{
  "num_hidden_layers": 9,
  "hidden_size": 448,
  "num_attention_heads": 7,
  "num_key_value_heads": 7,
  "head_dim": 64,
  "intermediate_size": 1792,
  "vocab_size": 16384,
  "hidden_act": "gelu",
  "norm": "layernorm",
  "norm_place": "pre",
  "norm_eps": 1e-05,
  "positions": "alibi",
  "qk_norm": false,
  "attn_scale": 0.125,
  "bias": "all",
  "tie_word_embeddings": true,
  "parallel_block": false,
  "init": "normal",
  "init_std_qkv": 0.0245,
  "init_std_o": 0.0,
  "init_std_up": 0.0245,
  "init_std_down": 0.0,
  "optimizer": "adamw",
  "learning_rate": 0.00043,
  "beta1": 0.9,
  "beta2": 0.95,
  "weight_decay": 0.17,
  "lr_head": 0.00298,
  "max_grad_norm": 1.0,
  "warmup_steps": 582,
  "schedule": "wsd",
  "decay_fraction": 0.405,
  "decay_shape": "linear",
  "final_lr_fraction": 0.0,
  "batch_tokens": [16384, 32768, 49152],
  "max_seq_len": 1024,
  "doc_mask": true,
  "train_tokens": 289200000,
  "max_steps": 9741,
  "dataset": "wikipedia_en"
}
Each number is 128 + 24 x the weight over its row's rms, rounded and kept within 0 to 255. Layers, rows and columns count from 0. Numbers have three digits each. The size before them is the row's rms in percent of the matrix's.

# layer 4 MLP down (transposed), 1792x448, rms 0.0419, rows 814-935, columns 336-391
093:123161124144142106127101120164097114134144115129142137136162162114148158132129157125063104106094151122155139145127108128106163133125104124144141117134128132125123128136
077:106155119107156138135150122132123144140121068110123131074127138121079086127132109097112126170159129170148093144174161122143147140146149125130112139135141152101107130118
109:122165103178164106115149155126113135116138158122110158151166068138150117107128121158108141102176118112134127074138104116174135107138109137164147144150141109143079121168
123:126089132102130126107137120135101129163091093110133144130235145160160118073131115099119139101152151118117170125121109080147111151098099115136117145122097115136083115119
077:143134137096129138126094116139116111196116085136126127136151105097104140117138133078095104132131165126120117111147114128161111131106100150074158108154136156108090113108
101:176140095114122147142128091116095159063154101088108078168135171168158091143100082169102144150130121139138140105139176128149166116143146155119074126103125127149129165114
093:108155167117113115120104100137184122165107136089130121133171118087110102114150137086151132125174116102114087126124124129082140109144069121136097163151111121166081109165
105:112121153129119142109119100121137135076109108133120050113178185143117118135124146160125139114133136100166136136157146117148103100109124072142132134081125129141063117128
104:092116106116107134177118148125120147109139111086160154102135147106137172149139100117107115138139087112115201130132103128130108119116126093182132126155134132109118136168
106:125127124132076116137135135134135134109127148124131115127000116117177135255140122104133150109127131111130117135107121107139113135143105126128133105124145126129255146139
113:108123096137133127125107127144127166169132079123149121123145096150134131143187101150101135116147124168128108125121141127175108140126111093123093136168124097107099117115
082:110145188102108107090109114134148109155116078158120110118174080129133142122141138090129097166143132112135111106060135120143082130124137137144151147186164117134079112108
102:106100117154127101127115135174119107102107156099158129122176150143115088150118124152140119139137129118127148170170101138138124110119125173153175162119111128127090070143
141:120125124102099101109063093163103112157102137174135119143170062121125098122112156141134117112132138140089091135126146136128118133182112130158151105143101106150137174149
104:150162128147138152131143148160153128129130120135157115166161088105139129120141112136111142116123117116139149143135117138163121097167135149136142138115134176112026072137
087:137109113092164105113120119152098129130124110160110129133140156146125147151105108149123076081147137095132128146137078151111151138130103100146112142154111123140122077134
113:155136100122099186186127115112107141101150154125134107096142136142143117103106094106106123125120172152114138115139071128108094122128132152085121141148112141150133099069
097:093124161122092187096145099111116116078093123117111136110180155111120105114129152117111141150086128082141118138152113132122128129145130087136102168107132105139099156152
091:097141119100144142121136125123189088119093145140133120154114118114093093116090123150125138094132110137131175149110171116127125127062154133152122141103137113127124104187
094:124092106138164145119082084117143111117103148111140103120140111192130102123114097099102099063075137103165177135187130079089130117103116142089157118139127126073068109157
098:114121092132173123097096158168143119147134143147139147108118144109116163132130129134154140115128133149140128106114114102120120164118138137147154116151122150159082093156
109:166148145153088117095104145105094118114132091096122091147173130105101152127144130132146094150110125089144128129143157130080171118133119070130184125193105162135087100138
092:085102114096130120132131153128128103104125132118125120099165128110126158137110130167098128075121134108128138139102099119114125140123144144153087128143104117097089179149
091:136123140123141109118110107106078120126132115159139084138171151126123107107114154161139110128150153106152121132130154119172167118141149120120134158157148126081061114121
107:098101116132109114147162132104120133084114112139087073107173107133144139125116160135154123116144112139161187112111095124122157154156140089134130104139125147138095127180
092:110160146094118080134159092113108137144147092125077119137116184151122118066140130147112119131124138098117154150085163161114114123172120098165119162146138132138095120162
101:104070144086128117115123139144091140122101130125097128154184171130093139114147076172115095120139142104143113119094176114089128139137212132123138149118135095123077122133
114:154067137134080137137107113154156125128142150138134094127132136143158103129136093142139146134111160099167150082167175102162152143131115121147125120102149144119108124060
084:144114173117102103116141125137158160167161149160139141162149105139143073124132121109169085115080165132131101121090141135170115172132129124172119126119126154104095119149
102:126131097077133114152150165131085136128112152109122094138123136110152109145108130137112147120143091115167172156121117097110106161142126134103167202144107139065143108108
094:139104173122126156076095096109170130110098126120080146156057153126121129145141121124100133126104148161116148116138137136101132189109113145157087109108153113110193125099
095:134090112114165146137152172126124096152122118160105115154139134131101123142120124123089144141124132128135142121086161136167094158139126109137154134103106104146068087121
085:084086140134132138134163115103123145158109141130156104145146160145092190112097135124105154117165168105127142154141163108161149121102151099146146129141128127103092143139
107:123128171117122168084098127174149112152116119135126180120119172149190122160117159122091156135149095159135124125175128132109115105110097138159137097136171139141126130108
095:099112087132124157129158132082160104159129138120131115127123130101151138189154147143144148138169128127132102133143164104133100156096130140137143125130126114101139144099
083:106085139137127137116135112104140141079122124140102137100156149096147153125106132094135117106178117131111155160140118107165135171110138118131135149159134147175112125162
114:097114128136093120113138110132130134101168128110114098144031120126127140156139117120121126156120142132121117107099122140111135168194134137137111119101142117108255176128
129:120126165112092117080162120113117156170113141129124145149095149104164157189138140123146141106150118115118128113123159125151084129162108180143119109157128132182195144101
086:116115126185124137115134132124140130105161099116160154147120116102117096112140091134121137115118148156098088162146157121111116100122150126089116148088151144146049157118
093:090137165158120160096128170106072139115109161087148142111184154121165119120097142123133110095090113152147103179183125119148178125120152135138123130136102124118107125121
101:117181114137110161169149171125143129120086150141093098137151133148117087139167138090147120125140109072108144173127132132146106120109107132121148149130156101169141109127
100:117122188112116133117117137102143136133187127150127141151147123173151163123137099077133099137112118087108118189117129144109131111097154138122110158150119139171144142140
085:135101107146119113109180100154091157141101094124156120084173119120117113094146149131139118110132134135110126119105122113126143120128111044115088105184160132135079162123
103:157140103123115128147101143120122142123084116115114126108135142122127123161107134161126119083151099124136128157150143072104088168132128119133133085137116119152105147131
091:103145150131154110087113136129147130102086118096124146134159117126102108118121135141201176143076124125117121136127132165167107127092127156161137117133164125077074115164
106:151101139083142144106128146108130126146160158173126101189101122124127134116152127130064124066084122112097096101077134095091131143130181092148120154104103136076168123081
090:131135153123090150137127165172107121131137140133135138094151096166120150117142109076119135107105144143145119104121157138133116126129175101116121176118134140106113121206
094:125140140137115082105106130135166151102165095153113099159146095120118163150100126128136169087097099108170092118149144143089141086133144121143104133137155124133095126124
098:159106106146121108122070131088145120122123154104125135093106137142132145133114168119094129107147141116139128121103125115133125117118093133134086123085098152093187091102
099:146110136141131135144078143117156082143109128153115163128135102131150163127111136153149147118083126156158113102124133143100119104121101159125166162139118152132108079122
101:152128168157142140107118137107106200132094121145094148125152150171136139116145124150117138114139125124141147133117139102108112128120153097094138132130116139097082121124
103:127168135125130158152079119117102116167089089080098130138120149129072143116115130151102092125121161154131164114119090101142096166141115120121099119098154179126119118077
115:099181116132121081102158106133168106140145142158139148144137121086113162140137116140122113123141103114151143146117113071117154157137126158144100111126152087112128128109
112:093146098158112096120122156100122115114160144120110126133151142145167140156106140140106135100089131151087095125152144156127133087168098118133131114139111126137109154139
107:132133143143135132090092144121110179118105111131145172133128093124142161143132133128134161130140137136167104160156116112124131124165109174119113150152134101143130142100
108:126163133091128146145174112136089086088159124159138118114103137090115183148105128129148125173157122114135128122075115155156109111118109170148115126138091134126179126115
092:129132127138113174118124167136118090146112104143098116076142104089137152132140110143141123139200156114186159112162081131127130152172104155130079108129146099138189138118
117:126119135139103135135086122112144094132115125085095096133126150151175150111154131141156102114133130116110155114153114090143141156155142137106088100137098074172209119094
094:160136117116148145128109166123104110096140114147109144142175147110117150140173143146094181117138163135099113119132105114106178097138155114135147135108101154144057122150
096:150176090119142097165143103119091103122138119156136094141108101119151118125106120169170112088126132119135142121138085121158170061144150150151175140127127098126140117100
115:098160115144115071170135148113163088158136181110173105121162141087093139119098147135109110150136082085179132142153165128142126107131110178090127097150119134116052105161
086:137141080146104099144121140158095157151152169160128117139128148098146174168093124128105126126131144171174116104137109144161177147126132140156128132147140149131045134096
092:141118142087098143114113126155132122100148108120102108120084137179213132162101129163130089128107149126122152142117107110110144196157140114100109067108146117129194133119
103:162116101117132093096135124163132106139101104180108115116161129134131181117130102124139135126134121115130140102105168106114141174147129165105103100071116097140106112117
131:129150135142112109121141091124110148128123139121128163176131142156136155178132113073181179105124136182084125140079125125172101099121121123103115151136129134127148181093
105:138145167140136122099157140150107118160135151088104095184106121101160148173148134107142095113136134130166121120136138163128141145082134115142110093128157183154151131121
096:191123082113143150132165138141156135142126121105154117131131133140125116139154103097158147110157094086154092111110108130103118116155094147141124104126148072094088141096
097:117137152107070129151121115133134122126140130115116122113000123125153136242141114109138111131100106143134123133109102102135120149145121140118129125114146122103250133134
099:133153138108137162132134108110091145148136123122133122068117154114110117086115153185126116087109139154108162115183141111122114137140111135126123126146124153108113137127
121:125133152104080149148088177124081161145139129116144126082184134127105140113113131175126125095110138141118127103128136118118116082141171119149185126148141123137079107093
083:095102133151121157164141142125094137165128129150140143115143133113140077122131104129141104141172079100179130140144087158142122064160086133079151154150105102147142129128
093:151094176150130143127170113144140116155116134088137153122152122168116106103165145146145116130127135128162069124120095126134140136154062081086134084137138124110110109104
102:117121127143181109168139139135045123136103113126133131109133135118147119158142137121122142089107152124140073141137105153097132139091128093145147082115137167142133129087
100:148133154128112089113121093083130134151151103141125155116151152099089154136134136133158132143135121110153103119112188111133124205142133138118105121119073094074116122097
106:172130088108173123110125088126076143146107111099138106123128161136109121111144069127122095143180158129127154139126112142130189137159120121156116104088141121148125163134
103:104150153147152114127086134083130168123113152093105146179130182139106126124099125129164113137079112150168068148136124165159126124173111158126154151140155135111127121103
119:099109130128114133160157111126131137114163124133060097157158078166171141104136130118179147155143111095159101102174127176147157160143140121119091136140139160116097080139
079:120144134111114126081149130143094106152113127134113124115139155098141134078139129127099143183127151109081131131123132141135117090160102132086162128186111164088125164129
102:125146134082096138138128130164084127093130106154108118166121174094159111155109100125182141106138118162156111118151161099141162156127137131124157121126114159099148089112
109:132134104145128144137119102137153128120146178138123086117136132131139131156072148151137156090106123125086142085141109128152127084156157123106139125158099144156109109126
098:112144139143127144135115093124149141094130103142109149110116127127153132119109079140157122167145161119157091126098133084113130112125117127126087091156134130105134172154
096:161141121129175153152118155140111083154158124156150143075164137100134095134170132142129138139166188106127180066136129157122120145136128171148111187112107125161099098113
094:161148164140064159128084140139119110135135110161132133124127140092105115062127156115180128118113150137170130081106107145124137135127134103086130094157136149136209153101
116:157142141089128134124088125159125165142113143162141108086124145141142144118172089132104100149123174159111113124145122119107110151129125130103091099159104071132134146120
110:129159138129139111149104148157168127122149099095157142121160152129133126136127165129128105112159131175152084117139117138100172102100147118111163120132090100099087145076
090:140159115169100092089090075133110127136134100124138139134132129137112116103112118140136102155149137132130091134113132126098110185134139116166139137154150110148127155110
105:118132161107129158154136114141096141149121115150165118080110131115131094213110114117142195143114158121126119123165164116136150119157101136135131122107167129114129096146
097:112127114129183126109128155109087099115108138138135097108075137113159102197126127136154135109123154106162122134172146143151130081124146117092106125124096123102195133107
088:120152128120115158151106177129152125159116156166116099090150148135092099166174090114144111118153125112149142136109122154132156147117119187154143130135149166131095122143
094:093123087114138153124122126135092164135133134103106122104110138112165154187130107137139125140146108178127103159159143140133140148135121156151087120137133144217129103096
118:105127106167136140109083150166104135150136119103137061125179145151110136105191127126104141155123113151127160142156128163147106092115074123172111126143102115112027115130
104:089094102092151097149104100137116125119109104119169116121189118111165141121108107158099110128120147120169114151132116129146138092125127097187064120142149112128078123143
083:105120129110130152104140143120125143135125091143095118142145107110119157159147110143156130123145084108097131148091134111152089143164132112148125096126162118156154130143
101:092162150132106136115128151119145161115147091165150162135102131096161142179088158155154138160084142109142089129126107140088117117128135114116126141143181159128183129110
090:144099172135123090123139128092111137132128159172094094096158126140135112165101120138104102143080139098117128124150118159139136118114133100136153113126138116121101102144
098:118133182103141152116144113071151080137108134161157098110124171139143154144143145148153141124153130149137171134102137149150109144132152151161136128111181111123131135161
094:165120136160134128103119123131154163116110116144090156120121119124150087116152136143142110121122137080161147173089093144161114097131123070083077144151129137099129160149
110:125157069142126156111135115143087139129145130139143090107145117130149119129139123133118114147086127098122124147155144130123200130152116092144140145130125129133104116114
100:154136127098183140125125170128155169143097110140097081155190138127148122121119137155140116158089118104158122156118125177131157135119126183139125140123130118145039074098
092:113092145135130129111092123152147129170138105135124185128131119148143145113111108129128132157101112168132134095137126114144163195148194138134084165092187115138104118119
082:139123161149148113109152117129158146137107144131108133143163165106150136097134106165159124128129143104094148136092099136158132119115136128146099121145122166133118111113
100:085139115105143139076089151181109143125092097112133116121195090104138105108148120076105141092143134133119154092157123085116141116124156141125116126143173127072061059120
094:149114138116111169105137126091103133127125096148130147141085148141124142107094148156149139145151151121148136129086143136141108092104088146120130143147128096100173101151
109:107135104136130127144128154122127081136138094118147105135140095129146165160114136091148127153120128088126132104139143152121097111140114107142119122103136135128092105105
102:122130128105156117123107118130130128137127080079122113115130120114166128171113111112123121128103108157120155135140126078143204132093187143106104139096122136101079151104
103:089154115107097141146125102141157116149169140164133177115133138139122144177121117097129113120122144160137132121149143146154124127152163147113118148127108144132175117164
094:128138136132101112101117118118121123105145168154143095132105189137170119151092173154145102098138161093139126134146098114133122087125082100164105142154128137115118098113
079:151075152166131159108137114163133095150107136149105132117191167148160106101133104156182153138116086124112123116129120144091124128122191152096129162173173155108063160118
108:132129156116106125114108111101168134138136123115148085146168131151152126141149135153110142135157162125114112124102127128091134143144126146139157150136132096133060087126
084:141119157111109144106113143106110102143171107110121136154163161120102163096126133110156125159107186152109125093157130143107124077120134142158163102141082104144103160135
109:107150137131139155139108097101149107107106134139152113107114187173155140138142132142126089119112098116120155148144140133108084111122123104095127159126098125180160106120
122:137130153112164128106143125135139148158142157168132103138135154085149157156173121088143147076118170133136157102121123119138103122164107172144089116162121089124114098145
101:104127130117058117113127118129141123119127141130118138135000122143158135255142125113115141116132099103111132136098136119136131132148105127121132114113121117125255113126
096:085137134157147152099106150130125128099157132099113132148148112140137110125130150172134123096143155100137155142108129134110100129141101067115111148146136137133122127112
098:171139120115150146122125154116145112162142139119107089097143137112149140135090131132147123130120108108189105129150147157099112082124113109141168085156129163119095109135
143:144146110170110109117125135142095156084144096130138105120170138117162142140138102168120126115170166093195141122156120151127138148126117093201129116111130127141104142130
094:066159104154093123131091154123110134079139157138129116130210118140137097094123130120118131134181109116118125167140172133132119109129143099171103153128149135137095158118
080:128137109126124101115128133141083134139116153145157074098155098137074134109133144126111141158093142136117122141157140169100117131155131092099114108142112146151130097128
109:110114111081102122127095129118116145162139140116157127071125133132159111112156111152119149143147150109134135111108128120132133112130137211156114123153147125115123154096
100:071129083126160136133117159120156062119169155146126133121180128133099078103171098170122148154123128079158134096153136115115134111152132134144124139134119143143086115122
102:155138138131077159115121105132106121124116118123098124130173136146115132120136133108082134126149140119134120122153142132133117163139156086135098072161143146143075088091
104:114134115095149154123094160156108162146088135143108152128160136100061114147182100142103186145106122201118132110123084109157149104155129115155116139123107159144078151117
# layer 4 MLP up, 1792x448, rms 0.0458, rows 815-936, columns 336-391
077:169131138129139114186148108156109145125118156161110126146145131143105141135132143150110106105111115097151119132116123154100113125158162104146158106088108109105136159119
100:130126143161119125118167132165139120119146093148086164151128141181122100130144126138146107148096159112129131114129113122139158123092034133108130111159129115122124120131
105:116141163130134090130131130130107144115123183148119166139151109117118115113101166134101107140159133125132117110133159095136141091123128123152140113082126109126088086147
083:101175134129154124135159116106097139176143097170099174152135101137132148114151160116112112091145134138125098173151112103104121116093124112151158136108157143123100127158
102:133118122161149134138135097094111123129123108128118098136141142180133078126118096121142167109183106137086125106114146125125119128142159129094149099118138103112092124150
099:105143124125129142119112123144148162089169107102132137105134109121144107156132116124128151119162072111089089128123094175121134085126125137136154097112191163108121091120
100:117133106101107118149115113086143180103108120158161135067132160153114145114091161094090152128121119150096136130112142111130139126096135169150122144100134104123129181143
103:135130152157103098157139110091155119122123138058105183124147139159126132119115120123059161153151108154141116157117179119130122122122085110178130114121116115134121134133
201:080147149129085142123131077119143128099101140109112133145119089138143104137121134126128145095149129079091134124094137101109134140126134114110123091113103125130141183130
103:146152120127127123110110104132134119080110155154162108097151161138117145107109100149144110096118129152160091069126151175159155152154102087127113112101155135169090171102
084:110135167122123100100151080101156118148161101183131164163131103107103138104122133119133124132156132156141096123140170101118084103099145134100124131102117144102084100102
098:133134153137145166092122111108138150149098130155093158140134122122138130111147148098088108108098192139075090091116114132138112136132069136140127096117061086130105127115
126:109179111107085090166098100151120130142132109118161156120141088146128126127112199124114148099141124165078111130109118122132138079109149122147145126113107114137124116127
099:105108117115140122100124143118106099103108118141127141131129136122091113103140103135138109147140133111074159090120172139120130101116168097137109090120125100155138128123
095:141127162119098146134082150116103149103085136164136111082140129130094095119101127131155157117114155113123106113123093122139107109112154106156139149112127150163121116156
109:100138171165156127111129138147095105121150149089101155111126092141100142116143138117115145128145102101127106142127145090158124131083161126126119083120183145147092109141
096:109177130112107099173112135139128128168163146118129124173144124115155163126118136091149098141157137173113141151103100123135106096161128117142142126145163141135130145091
101:120137095124106097154102098084122124167125138140110128081132144154140119114089137117140151170121095148123121145150181111117153121146131131145149122135111089102142128137
095:128107132135152122087116091123171127113130113131142158106102101135117150121085123152131149153157075138107157137158140108115170124112105092084165101196077113137144190175
095:142094104119113107117189160103145124133137158089087155125122093142084116106135160152133097137153102124133111152127170129143110170101152149141146107123097132101118108160
105:119126150154114080136163122086122116124073095138093091133141120157119155128127106142121115133128139106171116122148146107056128127148149139161150093162098106087144127137
090:152128113215143076143139109153175145162091106147105177117134144130134139155126084156088139124164147136117117169118134130126126116140136142124128104082138147059107077126
091:147131124135119138121090138121096127133091124114129110135127114120114148116115133134171125137147169141103107087143135114107107148100137153125117137119075098129128111150
100:104122087149110129153082127131145197136144144155161100114120095110141118141135122095174137150137157099115123169146095114113132136105090127160126114143100149122127172144
088:097145144131145131138101129120118174140091127117181127124131115115103152125085107128149107131127128104107102109116104081093101127130135103119130121115151111088134153142
105:134142148138112175136137142132167145119128149106154136100155087150165109119129124106152158135149120098129154150119130120140162100134150123125131139114126125126116123116
111:155142099153147135100120133163094188133119182114127118085119157156086123113114155149135099109099110114093151101069141141142154108122133056131130110116151173189097147092
086:103134105162109148088113153138137119089126118113142072073124134104122096130051136140138156072128096152162144141158125132117145091112143089133106123136134123123128157144
102:140138100123131141102164080134127174088135125097168106101132147122106148114121149136185109084146127172117132189095111118160194088121079101112156114096160140174095138097
101:127132106121109134175121159080115131146152151129105125157128124130117117121141133116148147138173124125125106093130104140125141110118152097105171120154134111154127165114
096:123137103146134116155100105180114132128147120137098104078130141107083139109139132117110138179152137112148108161141147084085155153140137138148120118146129114095125177154
091:149128127143149111089139080136154144107117151137153125139127147128114128120145153123109101156088102140118141103085124166084094130126120156145146145121185125158130131155
106:122108123163115103112113110117130145156123149115137118095147133103142138139142109096150125066067143094092140098107131162137145148105121095135142136110126121134112116133
098:100169106139132167139121122141151151109128127105134124126147073107143144112105102106138124104151111114174142154121099153137126104124101083122166147149195115167110117142
093:132115127134114144149114158141128122118098136131169129127151151079104061117145095139099089096128122149127149125110125117169162110117124120133133130146172133130125107108
122:077154131146089100198114083111130134140082135107106122128135118136136143127113108097161155147136107119124100135084127149172135140141108137124115133076142100123126170113
124:126193122112085137171124085151139135140149111108147096147125076159150090133127177110147136123135118144071122147054109127130123140135115118101141119120122106115126151109
091:114130154149120101127154148111141154120155147144168091126136168093135134124142140101152105095157132165162100144129129122139083111134129114124127126108157112176129150111
087:162129068148158104160137099157171146125124114155127117141129124170146123144152137110149154103177120137106098112138124144149094113120115144092109138109144128138122185108
105:136159112150093129129099085144177127139143104104094175126139118110117134116074110116129148109132144120084130105116136141136124100153135132127105147111108107117139121121
098:126113107105114120129117139103128107103132152096150149128135118161114124123100145113119126140108122152084100126112099091128126128120107134130158127149083096094131074136
084:104176097134121136134153131118111136133112109090141138120145148109107094108161143165113143125125101143156186135094141118104148115105119111125123122150126135121115145085
101:113101101153090169106124135138129154119103137129151118115144172120130131111087116144145157136153098164145086112119127121132147158143094125111137125140101128117136178120
098:117133119108101121104122113078097167099136135126156135129146115147136134112151113133169091142118140183152108143122161105133130133151104140092150117106126116140118128138
104:142102142173094168108111102143169120122086121103118134111143090134108144119138106126102100153121175087117127119117101111114172145125103109084116141129085117117126148159
091:146162095132117116132136137102127119124135136141088091126148076101148124115106164098108187132137143147105113111131122154091105135108128147154154083102115125132144122105
101:147125138128124165079165092142122126129118115141093136120129124122124116098149102139100150131122162138159159110130170114101113115125159117119160118138124161132116167152
099:105206159115123111100128111165179143121135126092089173144126049123080120132111107101094123177145159162118079130089091127125162110096136165111148096140105121153114123135
101:098081200151103162142168160131151173133122161132168137162123119136155096116163107137117165121162094089166119120128163133151144107118132089135091088125095100153128122167
100:082162093123115113117127137100134127098128124109165146135162105105101137074118132131156137079150141144117127170128125157170130104073125072133165123124169147144114134085
100:113149141103152140168161142141145146122137128151122131138132130147127122146143126164095088144129134102141121132107095116128173093169113109124151109135135119143094117116
111:141161138132090140111121151131132138149109129110146172115154132188135143115102183137155110126091119112118109100122155100160095144143065147106134133151150138121136121151
107:139111129184131134095132129140101109121116143145145114173150104168136113124118159118099115160144126115142115141095126153110136120142042102144107133156101119134141141188
109:126195114138121075140112146118141108078095151131129167121135136126115132097141183148124110093166099132094157174128111113138127153121140112143140137107107113119107161132
106:088129117134080155105101112103133128090104117142147158153150111146131104123122179149070151126134109093135115159103092155153132123160140121144116156109102128138129092089
095:126113106119123076106091112135172145109116119155141128126157106105114120111068115105147112088117152131078075176134119126127117128112106112103137146115131119078136167127
105:117134142145144119121142158119133152116163139139154128126134140115067108109083111122112157125122129134132122128124150148139119134133126160125127141120144151141018136150
101:124117187160123140108105151133125132116119120132126098112138109139075135107135131118137122130144137102119140117102163105149180112100113085139113107100156096098117185140
094:116128159115124097108121136100168111115084152100110104118101146132149141128118132094146070151120115093123119082121188106115128128096109106106094113156124099114149169158
108:150181129150129118122126112174115131080110167132112162071126148152138094150140120090117096157158110125106134151113129117169116129114133169133100154126097156156129141168
097:094140157129144128107124157105153171099141128064126138146124120138078123102097105106114142093131103126097098148121112170173162125104129065130133105123139165141079130114
098:104119166117107155131160110081145131124100183120112120117141111171120142094173119141120139118144124091114089158149153113167092147098124109080182085080147145147125142104
099:102142140104137133084159123090098126107092124110121143104148145134120138118108182116118083155117161087112135090121172112143158124154050144146127109139118107150132107147
113:113146123110094106129152074123155154125139133141142150167172132139124144123109136147136178153146126124141110142128142148118092106055121085159112132162137157120116122137
108:118134144136082149094135119113141150131092116142104092161148078126117110114136113105133148106140121116135160172103147170112096135103146084140127145163151168097135129146
096:138097095154075137159120150165116092116153118132143098102159135117120134114062135060113133158157116113129117143136069131130152118130121138082116141130155148085113142192
108:077144158118099110132102140120157130099120144084098152144149081140128154113122150143075111113144111076124144144108145122099130128132146137127131100089119156103120183098
099:116129098158143150101224137136123106126102162139148128142122143133125132105179084139141109137115125137133107068140111109158138123142127098106120132159106133138092105132
105:126131142118088095121122142124156161136122103117143157109153081132118162119107133140126149139131116177090150139114072119107152116093145111165138127143132111142124100111
092:126166129133159101127091098115138170141071120142126095141149083135118107130111184090098152062123153094086150190129144115104150124114138129145130109089114136117130137121
093:083115139124119108146168119108139168113148126124125089077125138104094109128107173096130138166121101122122125111096108133120186146111075126053130137121126139122128127128
102:134151124085070086107136128113141135094090083156152148149139149126140139135109115144129123146112153131131143102081186119102113157126162185150145148112138121115126142132
106:109139148143142132140148144140109114149106122130145140156130087158107134117138168118149104134115197109140127091095152128121152143128089108120148069133149116165095133152
105:128111118139120108151105135164172169122172124111139130104151100132138099125133143068124164108124101124126119157106134130114105121135130100109108121118167153113108133170
104:115135135160102106138119105119102123112108125112148094152131093102131122119132123100132138157100134181146139124154118103117190166153101093108129114101118102106135153093
113:113129158138104142100149102116129162145091115147079119136126122184141103092122131116143191171157133086135139095151205135105144111144143116118156131150063128106127112134
079:129083145173120140127140085130127124135158114153129149136137121127123087128163168139121151143098127111110141125078153113137113125147147142084157123138092095090129113103
105:128149150141136120125125148118174081129114133113165147127130134139129096136096123060150152109122079130088147123153119092167130115112055125117093130138156100122094152180
108:163152094106113170150149136129152156092126189116148129113141142125124109110125136115128121123183141138067122135128097102133127152151142157084135122137130175103115111118
099:089145129115108151130130128112111146121081143120137138096139115110128108110142129118107118110135115118133143122122114078138151142141099123104119122161118087118123105118
096:141118105149161173109093155129148113140091178143104120136110114129128123119129182111134144171150129122094147093151116109092115127130136147103148123146130127128124130140
099:162123161152074126096108078116170118167103147131121150112136122119165099116122094096192097139169127143097117171125125118141131108141156138090116161173148133165138193166
115:144119127135131137089149139119163140125138132164090125140122119112114135124120105114198076134127141101144137112058166131120173115123136151149107114118115133123141156155
103:134124135196086144107141132141158120107112160084135128092139162106102084118157126126106122143140113120135140123152154142135148148132088134098118144129152113100138172144
086:136130132107160113126165156133099118144150133152181111107127140149095104136129151119146113100122143121108132144086135124102101128103152100149176099134118120087079136132
106:105094158145112121150149146123123132146078152132163141086144123129126153120104132114152119135137135107114111073133112115145151105115139115116129142118100087152133141148
099:141101131122062127154128083131145184105106095134182091124150111167119147140151113081128162123148131127088099146121113095142110141118128124122118155170172156165140156118
092:125160152149133076123102099174144144125157146177163113086142138118134106137118167121098121075112127139118111124109097147146140109092087126141130076127141133103125211188
097:111111110140156140143129153118128124128106135131131118075142147135127120147101115115109151100125120117144152127149146129133109115112095107099143116126132111113125203125
110:130145140127073132138093107130148138112081140078134089137181105112128102090127112142144151094108125093108068150047091173147106108138111073118139159127139108107121113113
100:101073122138114102096113129128098132147152154114166093083141148131101131091111136133161104127112128134176082108168156070122135138124104119154106098138155095127143159141
087:061130089156140162137156149117133123118143122099107157157129144126090120132141078138111122134156126112107126119149097121121160137146139141100152122137109084104076112130
102:129163174137092172118104103131129150123124130083141156130140091150113124099170161107168138164150154106160154129135192078087143131122122103107155111163112151107140143133
094:144126140173132162088112117112111162154143121123159145110115145152141106132143124131090121093129149167113134117156134141131099145140127127126126107128174130125126120112
102:113144118124118141143159101101130094139088142142180114130150137134083078083134122106101133111139145144105124104115110104098117118116138133088152154158088116094123123160
101:077145152139130141088175142096138114130141145146128118083128101102082079105103100099105156110163108093100159107146124175151162137089089100167139120147127110120116120135
110:149114122161111154096166091096157134095149158135146111155151137113113141099122102132137125100132131157121119128145115098120126113136116153122137149154113109121120135132
098:135176149177111154134111134135142145115155130093136099090137139119134102120145136113114167103124146095169099106103132135104154135148102108123125128127171103135134100164
097:106152125085133116123148144102151112104099128118101141117133134131130148110090100132130151173205115116143154113143122121156114105142128131147146113125096125116117086163
086:148130153097104136089099136142185099129201131165152108111160089150112121092111132109137113134137092122112133137123163119113106148104100108135123108141129111130131171178
100:151135135111152105119126093142111142134118147095118187144133151129143145122149148096131146176137134137075128164118129110126127123053085114141143125149119079097112123130
099:131126108116117122168139144125148152112155136140142088102134125133135140123107161102171123124132087134101141108105096125132113091083149062133154115152120113106119152127
106:145185125120096125163115117102112122124121165137137093111152167155126126134120108126117152133124110101112168121121092146079136058170130121152162126161099138119126129123
102:153122142143115116081148108152127116150151089161125074162137135134147089127133108144133143112159135130137125131123137132093137096117105125106114114152088170122126137172
104:132132099135120114155155141132093144127129162094122133141138128116078150112168150153110100141118086157121107170122173147111150146158178156130144179114164155145098131153
091:141137114096128109127121123153130111075180105119170131102153081126126129138117123118126159133144115116094149121103111085078139110128173123097154093103119118085102108128
088:122137103094135132140134138095170142080146157126196105172130140095105129105086098137167118133148132149116099127131153118146140145074117121108107133101116097117086131136
105:103122107144101181142135108159119129122126142098151134110143119117100121110153101093134127141096157098107110117135140117115162126129109132095117133146143111130126120128
085:139091158165154106142161153148137165147134137176112144135135123145149094100137110140164095114089138093145107150108140122146132117154128152098127126094163125124131133098
109:135107159122154132131118153102147116136073165139122130141126156113119137138111133112180132132172147099150151104131165162122092119119134109141119115107161141178118159178
118:135174144132138154122103129146158137077104090092125139120137114191133083138074148152097112121145158122085144135062140105114142082143108118130200119137081116127122137125
165:083180146107078138149132088111176119106092127096120093139109120155135107127160119095109128124143122098120120135105148085143146149136129089123128135081117096142155165100
096:114140093100066109133111138125130145133139101136145155107139146123146137122135141109066130170119107153117113125139124092093123151135135176096121149077180131093127130145
096:097126138133102097144128098150149153128098154076118121117126130148156132143157136125132141177118155167127143104140134098132135115140140103101137110101133145143109113155
133:152117139155128158104175133123136130095130138161112121099147144130130137123138105121142151173163140086141177127158137063142157108118092124156163124129150108101114127129
094:141137130199144153109075157122196129132137123137143168127145076149096133100138139130118136128102134132148115113162124171125128150123112142106117155113079127139103129146
079:123180128103105148142115105164108127099125158102114130137146113135126121114116111165125105132125109158118084103121080112121156150127130143137104134120154126158127151124
109:112113141105124112141182125120109146106119143116144148132133119145147095125156131124119141149174125174074157160113125083131124122089129134163169127144123142068098108124
102:146135142145141122121094111115164124153094120146134132123144106114059111096094110140104157153112159102138084083099090129150127120108123109119112141121094137176121151141
103:118109116121109139104139126152125133112132167140145116123168133107122079091116088106133143137108120108137122089173140106054116135158089127123106140160158119122110165145
102:168107175094098124105151080141143162076149160138089144118145144166127119123137162134110097145146158128101117076127173117092170145158108144090168094106112129110121134165
108:150119127153172140131160178164143158123139119150113115110112135107104117131137093109141121166148067098164133120090180100118146119141129115134114106127148099111130106088